Part of a small language model's weights: width 256.
Each number is 128 + 24 x the weight over its row's rms, rounded and kept within 0 to 255. Layers, rows and columns count from 0. Numbers have three digits each. The size before them is the row's rms in percent of the matrix's.

# down: layer 9 MLP down (transposed), 1024x256, rms 0.0286, rows 275-321, columns 0-63
# up: layer 9 MLP up, 1024x256, rms 0.113, rows 276-321, columns 0-63
down275 096:142107108114126139149149112086100142185147073137122121116085140103138145135126083109202126153126107115138069107179114081134122130118144149090152137134086173137118149168098114119163154157166173
up276 097:133146084128116117112117144174138112142131146125130130116124172107123171086174116096125154145137106102119129106158086142083141120131145097140111140145213132135156098125082183123138115145147136
down276 101:147092135129157148140148145127105107132141130127105170164190100134140128144124145157154111129154114139109108131107142108171117162131087128120150141119095127062130154127142074161143143143131085
up277 100:162092092118159133135124130132092139124158124114138119132069126157089108116131136104160131134100112122130123153110141107097110148131098136091125146089159083156112118117171124114143095113114121
down277 101:129123140136123130130100130113136103136080148134070121144159106142114136117130135139122134156172158123158136101167100172152102100119125121178138101114131160121119119112104173127127169142122145
up278 101:155150088122110142132113169111131100109158163127134131157107185125152124113134105152157164113116131099143127130148088145136144122134153142113119113122102129139112131135131135132116128096129145
down278 101:139093192089131107126123124144112150163113133118118120117106109115120152137136138082122124140191130167144101128096181110126139158099124099160156114174145102135121111139137086149101151129111127
up279 096:132145121099149140100140130118131152125147082097117108111096151135142145177124130090123133094120149154110138107126144094114182148140149156141121133156104129124131126116124105121165138134076118
down279 104:168113125144129116133131152143088091137125155124134162125174129123139135096103132102106131193138128139138124140163160135138091117118151109122112119130162108141169133119135185092135138115141116
up280 106:157134154157123145112129109153150131160134119150131167130129097100114149212174125134176111112141139147112140123157093136125083150086078169107136154097097119119128133125114152162126136124122149
down280 108:110101103122118071176144133134104091100110137134121138105186126130147086066100157130104132130083165098116114140092114125100167093138170115152071099147135099115142120136138125129129119134140115
up281 103:139138194105141133138109152133123154102113150125164121077154156125112147063115097093126113089110100121106175164112155125126123177145118143115145145088139086123097086104112121133175079110145140
down281 104:099107121197111136080118082137173175134125119134134137143134135125126140114108146158146157135136171126101139108130135156123120104127083062144141139104143150134101161116144136117122148172188144
up282 098:140088139081130106142099142138098131139158140133126127159161143121190148135091152103146101149146109126130173123110154115128128146107116100074118133145115151113152148186171126150133172138159090
down282 099:164156114143185131125125156132142141117096136173142156122097107117107099105135134106141131146117148132102126123122113097101124094138149137151145113145114102151127117114109109149088090114070124
up283 094:118120111119105086123133116147121124115093148094158156129188116144171132094096129144136094117121099097159139129158113126103125138128131163121122114119128129093150130138136110108132134148113099
down283 101:146094098120133148158079142153147137122142102136112113098093147098136140147166138107115103164113190156144080121087144160110105118167153088143111100142107087154117146112123151132112142119159118
up284 097:082128153098095116156157107159134192123143110118132151130122157103134153127126135175135137138094126094129150180123156097104131123110135123128137115107149120121112121135117123163163073159121101
down284 113:111142122156145118152128149139098134135099114161149157139169121127123088132143126125133142134133122136129134110153136122130110123152095093147123124148099116109158122148136109089112169147118113
up285 106:111141156133185127109164113073137145161110148145135135154158140133151161104118121140105127106095186147167121099117112128111114145113104086164137139138154128126132134119094119152123130105150110
down285 102:141146110122092089135110146162130133149098138112099114098165134145159109102138154107112152167189140072099151092163133162127116112114160117134121130115170117110122122103145126113117097142115143
up286 094:138158138140091148095149174141120114094130135142136134120108130153148096071119063130091137142165168105129126101101140117146148112105143125148100152111153113117086150125125158121132151090176114
down286 094:098132107134159106158116068146136163157136157134140099149140167160120095160108102139152121144110111116137130140098131114051130163134098165119160064129124139153142115127112105121130118147103116
up287 097:141119171110116147086166096108168156142128144127130149128120186091149129140132108159129120129127140114100131114121093104132152143119068138155131090133119153085147122143120118141151118174182081
down287 105:145125111127159132121136132174126150128125122136139137094149133139085116061146130154092113148155167121125119124150101100125073114124115110145119153089103128095093155107101133148116137102095128
up288 095:113114145131112102171133113146121178109175121123101136119155124156115137104109133162145120160134154100126070137105116099093133126146137111178098107112129148125079143148098114172141148161133079
down288 099:142141140097114162097138163190096128133121133135136154094121104150163134105117112114115142143119114138145170139129141138140145145127144082120138171111156115136118122082119127118123122095111135
up289 104:122132147150101184079139138155079127149080158143133090156140141127060075145164090144124161133141088201132137139150118139141157147123106158142148099169094167139130126145159106124187182138114173
down289 104:151125111121163129166109131111159101116153118126148113125146112127101140166144107141180139163094128121166115149104129110114100166107105159112147139138135148135124146118145083071120138077145133
up290 102:120126148113149162142122110122133149124171102147128146133123142123092126146131128136154153151135136151164104151092127110102087126126070102144141142115100112128137150111152112146127134138211115
down290 107:153151112130146130157107124134081167102129129111152143148115133142139131157104114140138133084120100125083165100129105148125115140118164137131065106114105112091078134112138112152147174127095146
up291 096:115119165148098146144149126142115107102146116126148166129150173175141138132107201155143135110092147167141081133114159161153133120120056121142112080099146140139136143170137090168122082117161128
down291 098:133104140145120148076091113130118088106135125109134123160115122138111103154120109108126144141176150129115163102120121144128082083150135113133134133169156118057125103089180152105136120137125120
up292 109:152115111113099160126116145127122128127140138076107108160089128120164155145153107170118146173125169129089067147100114114086123109131117146121155098123105143131134133161136111126110150123126122
down292 106:178108148111126126137070135131128119145136143163118136112126099145152096154078114101118122117129186115151091110155127120162147128145161100120132142131110137108136107113131130169119133137134120
up293 101:133123087165150079112125099083121089138121097093169122076163142082118144151142119109142158081157123150161146092137120106118140133121107141127101162139128117118123100132089074143107146130127122
down293 097:129067171114103177115130157176154161099128096147102105162109140122174136147160125117127105131101117153125112145113165150110132124132113115107130097123095131084098121134168123154095101137148156
up294 103:139122100117112109126139124085136130144148087140121145138129161104114113083155132127140108134166140078130126086161149147152150124107096131148086113133115141097100153112139144158120101129134123
down294 102:108153133136137146137108159166109123107112142104118118158135094154150151143114086128156113090128117143135129163114156096110116117148165116104169140109128132152157116128125159084126108132138105
up295 103:163079170144171104087103154145088104124149139103145143101107095103142134091100123106127171138143096157193107125128167142117119107133142102145138150133101158089127115121096108151120146082125139
down295 102:141154093131127135128099111130145111144123140177098132168108114113154155136164147130108081089122120183122098169156129105121110116108094132132115091121112082146110142134117137101152102179137155
up296 097:157146136112121182120137148174131133097130078128114147156167136149136104117146120074091097076152122138163169166102128130113128109160135092125081129127111169092089132180173137141145137131151132
down296 097:111080154133113117128160087136125159148154142122068111122105127164170119158142137176127154116152152106136130065157132128141095139138121133142138155110105113135154104110157133124147121105097157
up297 099:143117134109103091160120146072128111132147129089139084084122149130132107110100134108130106126163130111128126142120052149104133116098152126099149128117148164093105162095076153166121135152123149
down297 098:121103140089133104102104119116144149098095140119135112167159168135142115138170106165151140087135108097112163142127136107180134109152153107148119142086131128140141115132126076097122094149139133
up298 097:106140177144132134102103129128122100109107155135143180150148139124086160175092099128111096130117111127135161140119097139099123103113093128065146161131140123127195069099151140139166137110132143
down298 098:140140104155133134116127124137132158108133148188124125108086109163147126052150135143122137166131129100145105155104146117100110142132132100137141095140100135132089101133113137106116145122119108
up299 099:117151100181145091095172142152198181099152106154098097140141138119151138126095122116128088150177139125156127107125118113131107146122127131135111185162120105122119140126113153152130078152131149
down299 101:127086151125130159125084131077090070150120125117173185120130119114118105157148143145130171131121144123106135133128149137136151107100131117111139099106164103113126092140147082112171107086159100
up300 097:127121117144190140158102149142147120163103141131147091142126125162082132128123164111151184133135154110180131149120139184079104161088146172134102142131095119122157137179105129146152114144120126
down300 096:138155101125115120103156124073093146103164130091115150153132111131125093151189122128120149089121167144117143102135163131122132166150115112105146145149100119138124110113151153125141124081072132
up301 096:097106143130158133169133133161114168140125169102137139114151111173118142076120121101141158115109161148163113113123140118115161118097073116153179104126089200159163146093180148147138127099128122
down301 098:098117104106119113114110119110092136124081119126081096138115196111124108160103128126140125135143129165106157112168118112111139122165126142138070095152147166110047075143132121136106143136143158
up302 102:069135150188127122136122145148144182154122140130156146141145144157127145088093110130092152140114120114121090133113129151123135146112142097142068100126139138114128168103140122151137151101108147
down302 102:117123095084144073140141103162091103121111105160150141126136120152129108092164140081135099161130099122114153125146154118150114123153130135089109120096111164110079146138092138091110172166171138
up303 097:162140098125152075179140143130071115094143151105130099141136132149117113113145153096138090103094130143136086115131124116088130131120161138127133178134183143166076144098138115117108107177146114
down303 098:168099148163135130127134118129121136132099118150107091136137113143116127074157142136112131164126087109119112125162157141127102099136146116107091133111143127125130111114102178133099133119151146
up304 103:114107154112109126132139114145122154114111120188125189156143125109122138096154086154128150133114095178139126155123132139091178125105100078118125115154109151120115109149132147104148105110137127
down304 111:157151141138137162137149105103154112102129076138121131133125129114134123191126154157124140093134129098123188144141119138133109143163156126116141153080143088140149144109117086175166098172125127
up305 101:112133113130123182142168113117151101174151137123110148140147117143146162140193064135110123113066159129088107122115074118120139127145127156140159171122148160133164124163173178101129097148149116
down305 100:133126165123129104082096095094154132125124137145100123098119163121118149161099171120125130116180100135159121104164155178158114096118127090135111099144116118080131140114081090158132140145117140
up306 100:151162100093145104131133154151134126159113135177123150139160151082144124095138126097088171153157114164143139124149151119140186129135146132125183103159092149133114125111110147138106115097119146
down306 099:151160141135119144115115140143104119072123141081141106135117129183116125101166141188123080162089138125144099112114112118119109125127103161166114110144144118090095104132102083133109133137130127
up307 101:145124140124125097119110133177111128141145173122117180132109101139137139110144119120134117152113141105175163162159114126125164134118111091154128117135121144096116095085133106144125106080117090
down307 100:144111116145127099157109156106154115136126130163129140115119160122113097140120133145140100090123085102132144126101147122157090144143132129144127091120122112150124113174135141095128143133147182
up308 098:178168094143098100113094068100130142103135129146126119142120124106176166122148162132144063096094139116116122117144095154143141104129123100087127174140117112156115187119130136128097137158155116
down308 094:151097122100135093140150171123099087137109153116091141192132148132136118109130131135140112140114132124153163112110118148144155155088095168148148082162120160163146114081101124168111169140131095
up309 102:127183147158112101113144168112138123158149090158171095192142104140115146096112115133105171140135124089139122131145145146097119113109099103112140099112115104112084140172140152166154138127137182
down309 094:157120137103131092129119134143123101111107135112072115132101127141134129129126149112148160123081185119135093103130140138114102137145143134138105138159113160139138128121099117102113134118126125
up310 102:113097118141138169080137073127133107121117164117150164162109154137121153173102116127127127083092117127128161124134135128147121139124103132100112155118123142137152097147116098151083110172120149
down310 102:138108129125111117123134153138129143151146102145113134135120154078085113091167126168144156151160189151116140115170147117148135100110163103159156068117131119116140102115144163112165072090156092
up311 102:170107106114166087151121134127155123108098107098089094144153121092104149128122114150116121132147110145079092113124081130155136109096148126116105114185114119140145119099122172114160105122136174
down311 097:076137156140112148084136084165107131107099155161137130106103097153147122143105089088151103176107133132175156104146150126150128168127115096154133093086124114138139171097134116121173147158104085
up312 101:150148147202119120101146120111114154127104132118096101117138164147121103121105126110153185085102128109113106126124083128100116160145143122124108109127091130109121130113161132129150116112157089
down312 109:112139122129140124117108081166154111137159133158120145142120140100087079126082142148109104142139139089122118128136108053167121126114135124135152115133166132098127100154109144089151166184149085
up313 097:155149117146145097129151132087113127075140085110087113131129107121162139090140116121127149153101158148102117138133118144146133127127160111153117124123121122126096143114109147134088168128172115
down313 093:084101136158079136136099143144148134140119178094085122139096140108133138170153096161155124122155118130148178116114136136105146191154075084058158156130137155142114109165135105126135098145111132
up314 097:135096102123128137080086124137120115127119123136088085112088112147117131105152139111155123106131090111176150089120139118125109147084129134068125121112115109118193148140122120112140061125120128
down314 103:112159147138106145147126100111151154107112112131116164135106154103133106172152128140191141131138148158147104135129131129097124163157107109136129132137107153164145121117110116144083185134113123
up315 095:133121159165111153098136083128117113139144130155152143108133107141142138141126087134130099111114131109120102124156096083167168121101178152161130122124123120110133171150142133119129149106124145
down315 097:112105117097137143154093092162175161116073097133110148160109125173135126127119122108101113155084124180145138132161100121136128153143117088105121103096120114168154134066143106114109113066140138
up316 097:105122093133104125090100157135152137074119111126100143166132153134119161153138162103160181136155139150097118152108155106104093147123138075124141135120129123165088123149151155179097124185122120
down316 099:150104111114178143092139140116093127159148112112181131109095127103147100137121116144143113117101121114128171150123126143129163087133151145116131128124095115112136148153137110150138129134128102
up317 098:111162093113124113125098148105104162119127131111134094092117103169101123108139120155134114128120105160129130144140099134163155103147093112180167131108118131144137102163146140102134131077122149
down317 102:122078150143117163140117114140088072100122127148102137125135169124132128114136143099143141140169140111131122112150178141147126118117162114116120107106137109136121134127126114158129119138105124
up318 103:158147149113134119114150133162131159167114102110112158103113135095116189174085147100147156147151139092123158119121177112116139120139131143092136114159151112096204121110101132122120141120146109
down318 102:131148115169128132139129096143120111153177128124132139118143169131098136104170108169104143130108112123103110134122088189079106148107130097190102148119155170080098163200150090153151117140132137
up319 101:124122146126158153111174150138084109134122118125128122114150106115119111090095108125127140151094101123128124116106154118120153151136132139124133098111162061086156120125139094152125129100151106
down319 103:093094134147115081120126091116144150122157140134172145137140103140107157114112130102158105121144141126138116149121108151121110120137074092121141136144114102122094154181109125106138096147141142
up320 095:090128123148212128131078123100108138115155118120119126134140131123148144147103115118115101175157154147141115170092122155113102110091163121101128092107120137091116098116105155096130124160158115
down320 090:142166128139108088117153107112150122160154152106132165084208135109110110079157144137143118081088136124102104045151133119139155122156119112157121129115136123162156141182126107138096104127124142
up321 096:106179126114116106152161104129107157125115139116171070079214163173093166100081121115103104146143110140126107136115166150103136155104121072117103076120097150118127123112136116115159139108133114
down321 109:110135098112093108095128154124098138096158126112128122117093105111101126125130174136100167115139104115155107132122104130126116128135155141099093157097144136079095098145146131122107152171121120